Each number is 128 + 32 x the weight over the matrix's rms, rounded and kept within 0 to 255. Layers, rows and columns count from 0. Numbers have three digits each.

# down: layer 6 MLP down (transposed), 896x224, rms 0.0788, rows 471-583, columns 168-223
# up: layer 6 MLP up, 896x224, rms 0.0864, rows 472-583, columns 168-223
down471:110094141123109100163164126184118147071144164104125127177095164155159108152091114105103143094145125126107129168154123124131102075166130122107134091155155113150121117170
up472:114125138164106153156142126105155034122232123076123117077101116111156085138099066159137142096072221143062079109160132122139151166066085098089145074161082140147124138122
down472:191128124171140068125142052112137149161233126139150153033168152174091092129141077144174165106122141135108161130086214144110084110088076140081115121129138110127117170188
up473:101139172166126091184066162150156107125126145113074133126091121091069152116110083154127109097127115112148184084145174160136118135161137132137088132106157147123097040099
down473:116063150133059125066121118159179094131175072158123192131161167105144128081084129161130085135173133107117133163124132096153115104122105094147094124133149140152150121119
up474:120112170160140198129086121140121089137184138089177113110097092140106090103145124063140161110106127147099136167173165136175133128062147128109088189157158177125090153082
down474:098138110130156170138203133132138122108175119117108094163155071113175166125090120123097163139105153099116109097084139174067144122144149145151177137095110117195077105160
up475:112168144157090095123124152111175126141160118158167107094168148077125144126116132160150138152140182140182088123164097116135088162110118180060114097131140197174163164138
down475:158159197108099140119139157097121070095110094113103118161183165137117069138109088172104097180128051088138186120170125136134151109112131169105132130130133136090096112096
up476:079128180160131162103082142154080142120116122160060114128173077160188153184081136101107134121117130073106107108157123164158073085145149162143093116115129159103143087219
down476:156138072109085108148089154130147099165141111166210126101106088129135108125088105113154093142148110116086161173123106138192205109147113163092082085138059180156106080099
up477:140119095137164210088074127134081163185209122147084132150135108111131115153130151081167181125180180115152007134137075100136112170125099144068098147155146085131135146140
down477:167093157112059100178148116147158088143160074158173172057105120094126126115108122128117133114093086103055172122102198138090075069134147088139150135148121180091140136118
up478:070129065161111120163040119144111173128082104109162145197144169118125065124118123134111157064111167189146135122176124172093145099093119181115132163106147149116101153161
down478:146150149103077136099127136146158172057087147112124157170142175156135092101126118128177129167115110148064115155122109129174156106122069179099187140066125082145150154145
up479:084111092153121151173080111127114082189187129100157125096118126109083093121126153127130094140166166161180156044177114102154091154127100133137172174147116180117151141121
down479:131118120092095104097099105133154118162122140133108145116157129157181113151180088082126158136131119113137109157079099090092074203099110168121116157170120148132120136089
up480:088113176142096143198112197147075121121154253146190109034069134141091103151118110097177148173104123142209084083137184129102109140081136118114111109201173179106137148152
down480:073184080102162083138115157083094108130170149156089098146113128139130183108132145112073163129056131144111168099118139160100128087177114108186125130108142152134123178120
up481:121138151153122198111138127180134139123197112123136155067159060126105181166103194111138137146156099119112095119112102171128100093071089221099154128148127106071128101149
down481:155068131104147128168133121107106107124102151120122123113109116129106123133113144111138085226190108145116119023103119113169151090092138184103136143117173157184115109142
up482:135118121115110072144107181095176153116130097157136108090113108120158122111116123122097103123095127131103136150134128136106135114133119152150155082163156148143140143155
down482:105161088100137088144123178134142126152116116116149137136112107135095109154140122138127102116109125133145132098187124140121100153130186121099116136135137130132115143108
up483:108119164140117142162154109133081115124144158132118114117152101179191106143100088135129095179106117129086101118126069139123136201142139148102118114139180154125145147127
down483:147090152142172159118088113083098127177143137111105133127185088132135118140148141090101107120156133181124135167109067088103174160163169185113140081124093115131124143086
up484:064094142111140131086089110155160147123133091128132111138127100135103186138170140164127151131097138104106161102126143179103113115080154128097087116112148146144132090153
down484:117115110132099092135167127135140146135161121135139130138151109115141097133095149131159094134132137138137160137124132135118148113170132148139098117110115147151124112130
up485:085146098129129133136107123131124103125101112106180093124111155160153109151135151176107129085114135151168178109136064142138086129198157116128086129152126122141087090138
down485:106119126102112158137143154175110165112182107183096063154067090194134160066111100117095150109136131095126112100204139144112129180100173106087115155085078146069086137168
up486:133093135074000139182132113119196154154109109136102186173118192133150149188076162129061163125120171157130162116116113049099107163166101142105110133115155146121062132163
down486:124145105075139140156105134116106125092051153123121222128140158153128129091159130076158143122255079115032102095117196109132120118121064183071155128109153127125158192088
up487:121088156194098098155089154145215137100218093097110108171103169102099135103129090147197168156130156098136124128125129123167095173178171125121146041151119142080130161156
down487:129105091134137090112145105195144120104118114104091137150098124107137134122124173127011136171175114124140088099136107088142140109112133100148097115101141127111117120201
up488:087053097225154120123094137163144146104144114140083089142109163130137142121119113138121147090097175161100126121122171122116099128143122146120126097083187159097133122120
down488:131104135106125137101093093153088154117185147137101186163189151113144121135101145169149087125217087131123193108165124126139150136132159116160153186106087138143127066127
up489:121093122095127130136136125168136097161087120157091120151059111111140095097203119146198082107078152162108142066227127092194117070128113120059102149137150104129118133117
down489:137157180137060119073169115132068152109150114112169183098151114089111126114122144114134131168131173116142114173098158116111138157114122156063138096149138120113084110102
up490:092143129145088162137128177143126054137136129111169099137078164129092114150088121148052166075174140126156160102160128106217154104135165136120124174118148148104119154114
down490:068144114094149135137202128108109076070129176088112143122171153130154155118112183118130141133134071096101125076139100124142080156088160119120120167156195129099082115164
up491:115084085111121202137077174122122150110133154155127110079124157140091114167155154133154155124166187142104102126150162110114098149085115170112126094126118137113122091160
down491:109133137126145126139131135133145141141102126117098122134112142097131147132140129137162155107092119165091154112154090118134123104163133081149120145114089160132145106171
up492:126142109149145160150107109105138124109164181146133130093118130129138181119104099128147072133153140163116162144137109161111131180135141100105104137180134187127167096128
down492:068088144132109097077146137109118180133137097142115128150111110128111117126121147132132136131132119105172151151139138123127113120140147127147110115095120125145115141137
up493:084156138149197194152102197142092102072126086083148139138172143120084135130167147085142164100169106109109147120134124155154116123156175147125109135098166111153083059098
down493:126092054099171168180128101099142054126091085141160174128159153177065074119121140171129132087128079158128087059112121140121150117121062216106202109157140106107096158127
up494:079090134127149167108165135135150148110184131080111110133131098130113058099197055150141094067118196108117147163135082104225108112114114189108075109111123126138089067138
down494:090061107120200155155183156181103159093074084127151138133158071161099154102181122160123102106150164138163059112021117148097166173069161138190170174142064084141072143102
up495:077151142162124134082115149143101086124127149143085207130120140152155103189114157124088153072145138155133116079131104105128122128076134113159108102106148170119149116163
down495:174115147165165092149108130127118156115105137095105092153166135132096083115184089136133124149129110132083132112109160136133092192066145149155150146143144133072170103150
up496:117097130152099080192172168172205099145188126098148195111145133077163111141100079069168217141070154114150084124138143103130089180112113186078076093182152127074089120151
down496:155165042152123102150051109126138137131106161185109171137134149199128155137047179125124103070142175071134126125142120184158122119164119195125200143170098130097125087045
up497:134042094164091135149124128197028128089215145172139180113109147129126156159074167134108179114136140133188177131105210139130164103139139111114137065115149153133132166168
down497:204110123166136165091147081054171174135203141188089163069123108049163094136164133128101100126182120122087122146143188081082233110064067141139119113148143153123124106136
up498:034167051157089170185140103145158149114137050139136156068111165171178194112122129119178117071088173127155119093101179065148140146144149138132141088160156165163099102114
down498:047136124124141123120117107218100128110148111146134167115048136117084136110066063086110094117146188096122101165101167135130140152164133116186147063103107115103105145118
up499:140172105104084133165119183164173110134165142088149136151092149087153124144100080124076162110116072106103141095200119112077073198168158138143132116107128132132151133117
down499:152126154142113130135146101094108127109134101174113103130156131148133143117119108147134091154120162131144102139100092120118117101113121164120097127080128069144119126079
up500:103082155114142071115119134133132091110126141162132164107140108119140099096188150162156166103107118131156089118151126091112150112133137110131102088146184065038074150140
down500:124129127140129147106129099127121127135101125168125125101110185130114113114170115118129149072159120114147118156160154103135149091162114172101146144107114115108122082110
up501:116157120127101177102111161169141129122099133208134120133142172115131139136138101108092151131105119056185141142102147159194108135095132129104126163133117159079151093189
down501:137117121108189149152145157108087210119119114124118154134071105144110143091137117171116174091161113135129179113113129140116152125154062121096104116166148126091114088126
up502:087142122109146114117106138184113138126105125117139167130141092123151153112133085121084066141178189126166129117113139118136131110118127170153148108179130143106107132152
down502:108109141127125115165114140147167131133102146139103128139132142108106137126088139152090127109139124089129128147178074109138131102142139104141094134115127144141106101154
up503:129095099152133146149117151115173157075157148139136182128092171135103118111156070206134152084121164147103108126171167092158122141140199184134070127109162109108143123142
down503:139084130130111110109150130139111138146095099144138123144133124131126130141121091136128106105150145165122121150131124127114130132130132145154078142143112099184121166098
up504:132058125183140126127134165144104091153114074162162166091134155122109083146121078099156175121121125120171115132119119150160109136075053118134136114146125145130096116116
down504:114147132149141140172144165129138116106129141106147155123113106139107163145072167130111113130113138093069156114144152142063106147133199149116080179118121130123117126103
up505:081121157092129158150148130156162113126141188117152147167050170124156147138115109162104125127109119098136177127097135121150123165142130197124143163144176107091113156171
down505:069161120186218090136185123142136137169153135135083118207138164082144111170059171130175138090067129125148078159149144081091158157128165130142157133078107148159048077167
up506:146133114121130186130087128113123074094188126166111105099125142121100134164156145154104116108151182151154126122147157128151091160108125114102168065153138139150148146139
down506:152106113151118103111145107080162176130110105150108139161122073133115126150125124123114114151118145115101139124112107165143130131118137138176137133128147109153137118120
up507:137145093150129119125094122131151114130169107097097129172163187107169159100128129135135078096145127226121097100106132143168096150123095146112120122094161090082121145189
down507:128150105109156123094087113076117130146071138134110099128228120155085106163181093150129129135133166079054114160114113150146086103148148173147184155138159111128123114124
up508:088074104144134083170114112179085098122121124145086101135104085196144193138101175150177149147143162128226095157208113092164129136069079178077116090134179170112051150132
down508:097097150198176155135160118096165137132135126170190129109039130173101133198133112163123068113127143138180117137125200152117129115093121153106123093090117092037055160094
up509:095134100154124122157152166139151113123167115096120134121168127130133073159099146116114164162093134171205118138100122114178121139110164133099126130137127114083135116149
down509:053170161207165130158120150121128111106136104131204141227090096165111154118109103150115108101182095100067110155115083102115150094122128098095168100174096138093075104111
up510:163099157126123092134112176137111119191136123121076137169151178114171137127111104150110115127118142134093136061130150071145174107136127136109089211119130133105114154092
down510:130122167157124121119125140157123171117150135141134129154141119126115148134107149097140149104141109119136137158142089149130125114135146144094119120100144131122121144173
up511:127154107151141126129146135151123094129135110106148166131115136142190148094104101121108127117130157149106155156145154120145094163054138142100078143199127115150094069119
down511:124108170115095106105124110131158125114144140161116142140118121125102127154119121132141123181095131110114140112149154155138117113153139129150088124125121136159154112163
up512:114096050130158197088095243105112142103246105172088142138067123134135137179075103069189167040128125136129094131145102100119096170074156113048058130116123126174120159135
down512:155098174131072109185157099140172100121134062119193160068115093055166153127150095093084106132133105137089178097135217110051075061123162079138174114121070190112078089139
up513:117074104142100104081113095145168096136110148098097187132141173173100162120139143179132119053139136154074060077182167054110166166142180148111074111143201098081070164141
down513:121110159134122107086107126138100095159172118143154071125216109182167122056110130136152126155104182181133124164078108097157120141122137129080115100105133091095187107101
up514:136119081159112164144151145163137093128157165093115101159079169113083156118131083153167163123185101117106076103130063084128086133168100150085103066113132122123124133097
down514:154198125108092141102074140093107074108137107103117169127042143169177136155101109118065038138060129166064105180094088108176127149157199141137119216136161088175186110101
up515:071102129147115184161111156143151126130144100062115108131086163211122095153140097147173110115081183163072126142144099142075114080161149143057079118170101115126114121122
down515:072154103187181119104166165152100098104171215154167104111089159112138088155165108110124163035190074095077147125074156171079179109135129090134121110086182095122206098161
up516:111175169052117147158092164160143074153108094132066084126086130148056139096098068132135139083192098100099155139162124110080109185128202139091118074052094184067131054120
down516:094169090159066151149142137111148068124076096126080194179205143054094174195075128160115066057164108031207143074098167227095046068140162086149126105142255114064118069178
up517:088181184131105110126164176154117100116146145118111164077165121097144047192097148093127159113149121084090172110156108124085151139097106157119109096109108111119067097114
down517:121098109126135142153127101148083139095061133154125092162164129180128177105147127145113106118148146197118072111095119113063092121052134160124060176142113156115130153158
up518:116128104156140098107111137168119125145107105144148155112137135141164074158081126159110139052106091122094148158120115134190090096124126119048102142167161103108125155115
down518:128079165133076084152102225105084168115051082157161136186102155101092121164069099166124116151171076030130101138119114141115122140126141166097255182068182131061088191103
up519:029129191130068166121160173183165105113169145114182123116146145111125128126185128132137119132138102064082158123146119086098101144135150129141127154168103100061064140170
down519:123088112135125117061148081189105068092108130212111133125050160134183088125090154207158096113143133142111083166149103170157139118177131135076150101159145142169131124130
up520:116120102144133164149147106169141126103128109159122133099161221199146140170137089210161127155123182137113135134103148104157118133129134068077111076158166118130154126209
down520:098125073126085148141168106119101132165131095102124111159140081148129118059093163114123106116129141102153183086218127163053182138117143107108125119168078121105121126146
up521:117163130157126126113102162134135149071163078193093143155123148108143136164077145152069136101133156188116073131101153076172050105128080084085088096245114136128175103134
down521:154102132145184154115097130119167156155125098186145109152104161118160084154152114089161112082143120163179046168118075071158207115110164095202068146077232098158106141107
up522:113158121155050140155174173152096155096106141160148135108150151112143159130103129057160124101097191113129111174134102145136147094088136188117074063125103205135061114145
down522:080051088092068068193161213170140136143118114149122163118081181053066148113159143058162096065119114103038118179157142164166198149160128166170159094135067106062126167135
up523:142128110153123130110086151161142117153086130115097133137133153137136107122113184152149142119158171184107102108191135108133111121132126124083108123156194123081070102119
down523:135065150167122134090105158130131089130171144159140157134163093191152102117121097108142111133093088158157085168078135126151173089108109166135101124131035094123192094085
up524:099051118209153172117114069128184106102106127176098073127112131176166126159128136198096120119141115177154122145145142112166112133126134101125099159152126124151164164174
down524:105198203114082115125171141128087073217120113126122073134113129115162100104139113128134108149122184153095089218121089093105142151020167148193082149121134131190168101085
up525:147103176107145160144111109130082124119146133127089109093085141135141141143123141126154077113108170108115105068143123072139148154150128084058101126128141183110138134108
down525:126189128147086115098130156141114170122145144142137158142076115133120103114172132151140122160130176135140112144175080147136132145150149093178150151125190119143124098080
up526:094117148114117125105101115156159124137130174119102117109139114153124126082145162122124152033112154178111164154137147155121085111128101097088091133093195129105074148153
down526:122135164125130150132097112129127100155133155141128130140195162153157130104065123104142154186173127090131081126027174134189163123138109142114162082109095088168201091107
up527:117129115167142129125109126131134082166141133104098143133125103164122114125172134149132154090168175138129087044134093145084105140073160113073092082149122168124128100116
down527:097094158100131096137120168167116158178141092132106132132137162103110118132142089158144155150127122119114111128134141116165119128108113133160145167111092090105145096094
up528:151132149088114115117088177144119147157179095146118111133131166141180162160112103134156137125103126101109119137161069060133139106115095117108123111089136155159138124118
down528:066086127129099135134151140142115109121127151154146123140144121120138143118144125082121157151122118113124163113118140159131114164115116141139147097144149134137140126118
up529:120114139155062108210151214176154118060171115108144138100138121156108098103050162139161117121120109160162108108100189155123069129088080077132167100195099097106109096130
down529:080112130132124128089122176156143146194044098114098090159177119224142114119169163158140153147122150131117076163120175104118121116045184133097120129079143090127155129100
up530:102118111128124096166118118154161142133151114152097084117173152139128133125141122098128116148090193106073113084116129156181143081124113112134142164137153137073111126154
down530:143114131164140124147090144119120147125128168122124108105132119128084124113078124138114095104145125146175145164123149134083092176140136112119092140172169157110142100145
up531:140133136118095160148121142220106216091155155122102148148115144157131085054128147102115103086139120222160082104136147118166163121111141108082093116169190214025164137171
down531:141168126047118117171195120171121103064156155110119123116070131057124062172140095095121116192166150154135130130174165168162118056143093114137103087123125108161124126079
up532:115117128108137160169146095148144146086104150138126110138117156197158089175101186118169087066144160143103179109117102111122143170061142141152128154182117069121097123165
down532:132121156106126109136141144088187175090136141116130075216085159105165139140132188060105084063143188115114164094156114133145112129158166154145124107110102085149110130129
up533:117057111191112127156136143149082140102152179158123099159074109172092141145024124132125145092132169082090126105139145108106119106170122150072056142134122146091082080137
down533:065122149131135150095116059120095078191086138082057128196072119238148146090082074117150113142131133115087162120173085124117174151118161114128102076135160080140098090114
up534:151100108143083136135099120159122169080141107124119131121107147104115144165109176108117135095121160138108114118144159103158129097154137133106112082135190095117121135142
down534:141115172141159115124147125148136151138139132081112136128159089115111100144179113151153110109141090090112125157094110118106139137140079089142140151127102113167149117167
up535:121091128095086178160053159116132192066170175102080135091157109098128094153104088086070087143165118159095069110174071102124123192074126159092105101121119119170179127141
down535:108164109164151125062162112184103134115118129135124113140067129185112140113158106178125102174178111147166076173168131150086112074149099149171197146042105100099109143111
up536:135114127109079129139130175162153165092111114075135133163117093136128157156143120108132194098159137164128145104097126127190153128154091083121128177127113127147140128217
down536:139134117110091125103083168111082115158071190116177153108123115142105124123135113117059153116157132137076180128180150147148164125106124138136118180117124136152128176105
up537:050129122094152131098113158151106117184135164068141082143147087159103134126107119125157122081105130118141192107129081151137151135159139105140098135110167159103084136161
down537:177163076165141129175112110163119160084098057153108095159141121139142164142162113182056131127168126140157095108113156072149084128127062141079085078157069136177149115100
up538:104024159163129155125122134120165087132102095198147174102093173158095143093093143182159130134060128097194127133112180109104107102155162109128084069159113104100114148172
down538:066193146079164102081080123109135160129163170139170183153160109140147161128176115148142145160079140077108149145074177109146168124084083173105073131090191151177142151187
up539:149123157150149155137104125161106129116122140098096163063142148154141172099134139138120148136132140143150106103172123134116101172104109211117140116141118096154085091093
down539:127119125104118100122137109068149145121114106103104143094160090100116118146082141141139118124130122105109150112120128142114165105140159131162160114127092109089138097123
up540:088155172108126189140140135131124141184141122154130156205140120099151084081104118144159074113167124109165168081130164154141132101115239102107133150122185064089125126127
down540:157145174133176127130154124159128122098129095083080193165140129107132147130133152197105134121155135147125087132117158123133116068164127136063143150139126135194143130105
up541:130081091114083132160136132166134090114156134139202146168143077146123138099141134105139178173123127117097138125162100141123051124132145206107112113088134096110094037127
down541:135090118151048106097108159141142129161164173112157130159098130145137086152125124112145117152110108160138074112116117161155167124149083116111103062176165136162111092130
up542:088155117134147139153071166128123131142183113146137106083135119176158169098088165089069123163111151093085133112136137071106057119152069158137095152144140127138149104130
down542:112110155132097103084118076147130137096066103141075120113171103153134066029141140158181116145122104140148127111094121155132112157092099167119128138102114100149158134142
up543:090117142155172089098148113169095197112170063214128180120134147088122107112082152081202193062081124123139109154138142142168111149096094103137117137080112170111133142192
down543:167121095112141103125108175142156143084073104098156116150095141125099172115101115100143128117135216158141120125131103155107159119100159199206118148142147141147131093116
up544:114127172101124156143142157158142090131138147062172186193129150101109106075138129134088108109133035150115117109114153126182168184135172148130130142079114086102104142117
down544:090160088109147126123072097156112116093046139123122147150133109122094136101149093158150117069104098141088123118142168137132205136105137171137159106158125092138129166074
up545:135092117155082197103115155165164136141148126152112117129139144102172174090105087122162158115119168139172097106145119082167128148153041121113127131142186184122111130135
down545:149157075062083103115144085105183098152129147133128133107107138121145077128146157117128139149121075136074171128114169112147139145143150103110083170115092086125213138117
up546:054106144110160126147064186175186092129145088153130109110163157209141141140130103120166118106164142085109087135120142116165072143020140176111120170183133194072141133179
down546:135189148151091123065078091109092117156171167124086114113193165160162134122193093165138130136106103166099132130084092119155097088141079114132118113117164138159108084115
up547:109093146171101132111110138150129046131129109094145168123126151118128144072089153129140115087094147165198146093139079078063162186160148122100087127156161117123115133133
down547:125138167108144118140171091131096157152157164081082112133136158182127105144158076112098117083130097118119158103128124127153128085146077152099117126106121136137160163106
up548:135112203122164152116131145180140081090095113117165110132124076141119068132136153181119111140110129105179082163131190208151107149091208091079094126147120076104077113151
down548:130224186138191090113120097120105095067112136175119096085181150103138163133123120134087110143174109099094173136078063141116120110151126154069157094106182082104130173130
up549:137114159151131105129140192170128062116195181100106079146147144114186141139119168116136115097108200112132076139127084128130093161088117176092107115106148108140177153165
down549:108143086109106143105092076086075132152114126164132150138140143133121138086158154157131100178187181141149152110121120110154137099147116120160113103124138115143203108111
up550:132077140116150177130105168124135070129125112120099117113179167199151149123070178125058114128130161112132134119139087101177131152138109118121132133103198165164154132133
down550:106116170148072127113103056092147120121114119143144146165128091093176139118125126191101101201098124140117147157081033185100128150141131095118138144089098092164141093170
up551:077126148130073110113138094164092111169071085135107095151106128149159114122099135153155142163081096113120100089133112147155098140069146123103111111139138105087100090105
down551:148116124152144091092128125057147115129148146146151146145169156103125128106112145126160128096149091193074189137135155120152182104140125147159103129134158088168132124155
up552:115144185122030107189161126130169073144171102196166120104117189167195129158105149066117110162142168141102118042182161153114085181086072183115106090158157174109153106147
down552:168111099170070108191061078083158090080093168181121173177058033148127204166049159081084110091150152106091174111113087138121149098089124155140114191034157183148169100135
up553:123179103128123134146112093113107125073186116113159143119157187128192107169100175156144142083144152136097075144161096087106095129088107122108069149167159120102183130154
down553:078153138141129152142093129061213122117069150139121118159121109152120162131127127086097156199143136113097131130126089146078099142131175130137058142137141100129161140152
up554:137088202147069197111067171143097107110115138127137128121165133100129131156109177101094110134183111154099122116172101116112156154153068122117131060126159114139152124130
down554:149171166110180131067167081148097131151117142102073117141146137094143144087150118148128155126107130082143070203109121118158074083108138131143115165154138143133163138140
up555:113112162120139129104082147113138121085155163120149148140146136127161149117139134124142117129127148165116112136106144126130145138092116123111047141153149139141131083145
down555:091078114140169095106148141144124148146132133151128110172116133110112121135124125122123138130121126114138115138124083126110095133138113135122114139129104136138104164174
up556:148107138173059184180145092116203096104163133106112103125173117203123162081135062127103136104092131172138153146129206124195098103139127080062156066151149099089074072199
down556:130101144147079070136079105157182111082110169093088156143136138176089186150118150118105149109104117176069164106142116118081130126159043031110140167141127136100071114184
up557:114076144170097144140121138178109101122101098160059140087081113072149126130101133125140111169101148098100085102109134063148107173123136164050129070100156107119122116167
down557:079147145127087173067144133193170104155114055128132117170137069113165182089135137088101126150159182144150109152179186098053155211171189102177121149134126156200176094116
up558:120110208163099157216117140109130122068082145119184143104114128113100113097140122146106120121117160135133111121147128119162085133110146144107095083180136143115149088124
down558:096131131106161105078133098163147130130128125117120131168125083128114136132110128108134106159135162105108123143155126115096127125134125125152149138115107127143125119158
up559:108054136208110072162125146130128128121136103100127164161122137147111132135138153182118166121120145160101059114123192165143105109139174159087085092100172110110118098136
down559:108150143081122135118088167102124186140166132144114106140095132128149126121116146084157152177141154117107122150164102144120111159159136082168098142122133140171150128123
up560:126069208106134138129145194132097108099179180175145108115154103103148106178071155093062123084140149148161079151178082096149108102043137102140102145144139092176167099215
down560:150107157092141157057136120145119159124086157104079093125197114081112113114104104144085118164069139114209091169041103134080106174099110128200086150165164082153178107095
up561:132152156206131132137163147167064167096177120123155126170062190112118144140093141128133153099151139191140142066128151128124088112114143094145095094191118123077148140125
down561:161134103128136149102158089164069120118167126158122148104185115149149140159131136141185082134132108140081112166137120133175164112116112124142132134110209090103159117095
up562:106106185155159152191032157161146059143126161200102154068125151105155167123039169141148095110116092146186154144124111107133158156120123106146111093129112190181131144145
down562:153119110141048121125137135122146146183126141153111188117130106171105156118059080106204141040133129101150146141146158148115051184148105105116040138144088153136104055134
up563:102106177135108150135130183133190117141151149139196103097120138108083163155111128039149151153128176178180099118100122126162121118077119167078125085123137178138130108141
down563:158141111131081082158132152103087106167099126135158122150197166110135171109060130174122122165181109112095174105154144135146095133102157208135146142117138167135129111080
up564:125115121120155124129107103116124109085176068181156152140104154097196052117139121139073140089093177182167119105128072100159128167143097121131136082133134136107144174142
down564:150108152126165157119109098117102126134067142158126129106116101107097127129089144110137129125138158110148151136118140156133115167131138094143150151159107095099126073193
up565:112111144134053137159076127166135165188148143123162062125106155176178129163180134134052130111077131128087122086139103143111134082102118146145137174106174125094115169161
down565:123098136045091109083088137176091113138083149115121122128196186158118116102173153135080109124155095148121124187082129168119166113113101139163145123151234107184119063119
up566:133108142119099107116083147141134125101117157174130107103122100184104108157141122126143126153168167131135110132154127081123088122112105181106109100114110107136168118109
down566:095129078131109118132159117203147132118144101134091112121150158100154156084189120149078106171068120184130207104107109139127156151103117082128135088092133151097122110169
up567:087154087110128198115111122159122129077085105177093171177112169110156176149118088167114155092072142182103136069121135108186131109079162167148130139120114148119151138178
down567:081126179142121107140168147144149175106088134183139131188105171058112116145145108108119125099163160163153091159099094124147138083167137116217149087121178106142115146147
up568:094100148151068123156124165130126137174122128131159135145142170122126127114147099121125166114063118137092104119137160146163095136142144143092075133127149136143117074105
down568:114148143143163119086119135136142103131153116122109111133104115095128156142088114162163120139125153110156102139106099121132125095119162144132122184097118170107138154157
up569:110143127127181166123069131157116181128127074174163100120149153120093067124141171161103217125102123137112104105135162141141133125150117131097119156170105079130128112167
down569:117138078098091155113135122100120157152096093093114086155180105186122098111169138177092104144206126132145142195153120124124178122071170124156133157108113077117110154100
up570:095122123126078150107156120194179112186163161161147130069121140186183112096110085126160126094115102151149143156131128142157139127109160112090097141123142115085106095155
down570:128114161118200136139144144185141153057075079096148144188092135160100145189112120138133079152140180121093174121117142115084180113098130106142125132123153136101157139124
up571:129129195116093154162154144176108154142102114121143152113085142170176081136136127108071183078091099105159077116135145051136171098144115157089128175114178124108091148141
down571:133135097119148106125144079102136129120106127164111144120140129129099158124147135168130090184161121137133127140131090128114076120132145132146101114120140114183136087117
up572:122125097155065083180142109160130122126137172106119140145135186254152100155129142161094114129142119132199131084106129138178107170119151130117133102150141182124099085124
down572:167061156122105142144108197091143142138149163132163161140118103105117119139142132155150106093062102149192116149107155154096142130120153148124137085127079111101149172119
up573:101123129120154130167066145169108094121139181200147072099111131179079135147090099136133149147097114119172156088150119190169101191139155106065088171153091146154166132131
down573:079146132192108154132125171137153138115095125113085082084133103093071123126116170169085155112151084115113116143133101145170123116107082177172136131137138121096137131066
up574:062037143160125086134146092179128104147153046104111173149140125124159158112060154055150128105081135115169122092138176113165126105129183117096124124177158137101106151132
down574:091135180087147132127180087160201112135139143164083096137109091098141130115080118085063152234154131061125170061140100110124169155107149132130110196179156148031226139097
up575:105097132145129125136096098170159138140129142099133132102064138157110143134151148108092120100127135094112133142125086154111198142127183093118101159064137210128171119156
down575:146111143139164049128167085160084108114082109131090080193089126179132100081107135163148107133115136130129130096102150104160151114128175134096149141127127086141123046204
up576:077050194069098104153166124158149111186174143169133126154130138131101126149164080153132130087086120074155123103142165128127122131127142159138117086110089062062127113140
down576:156109092128114090121118111180123083162148104168145066140120141132156103129171107151117133127181028108140107120145138079129121129122159111153135140092109110154141091150
up577:137121110160125131189145168140122078170116153056126144147162192144145083171133113149150129129060096123104143072122140167115094167102177140113108100154094119113127075146
down577:112125139156092144122081095096153139149109178121163122108098167161095117176120126100136166171126185121112130121125101134156156152130105176109110063112148157138177104072
up578:146135124128089184078077180148162115114149142150113122137132186098075134142157120160098153124145143135156094136120158138111161082063093148107055090109177148142130084158
down578:094114154109118136109157080150117118124150122152133090121094112113108097128114100086143143171119114090156097160143087122137099107141098157153146123114108157137114143121
up579:133102151137131140164084159154098175096144162138111102124192150173086095130133158173099106117088098111139178108177099122132100179073147149086136085158148149108076163120
down579:143088161137176136101156105163148132122112170153110138123123140135166140148168127126168123087135140176126109153092169172111120088133121108103137123128027089116107124094
up580:122051181151081140184124123181201044132180114169153161109088169139144147089110157153113124152142112166178159127119114157087147186172141132141120137117159119113123127139
down580:211146124103141113140137137101123031095200128120119144106134153186134078121149115025116172109125087188096144098118143208141102125142112090116120130116156201087132129114
up581:095092148172073139145142193140131150122179090103095117171118185145133107185103077128101113144075117122089079049127118150159151194111106097064076099173127115103095117158
down581:045085145113176136071124135123173148111202097094124054157140135136104100126171090000111160074063117168103165062073015139118107105160144140078120158092190209135179065174
up582:153101135097111153150132130115126093131131062137104135109151134138204105141106151147118138086120193117121109096169141078160127108138149122088164119181159137120119148110
down582:143125156143110103133123148090134151123161143129175099139127144134135119125112117124153145145175069154198124172122124133111146126155126115095134148090119118134114121114
up583:114030153125180099209133135118111115142104123156151162157111160165174153090143110117066145113080121133130104101100105086145070101145112169115120095198137155130174078172
down583:127174176118138090145046123100085104113077123145112120128127092151161109129120134140172088116114042118087070116130131162145074186130111124136123210112095149119114113117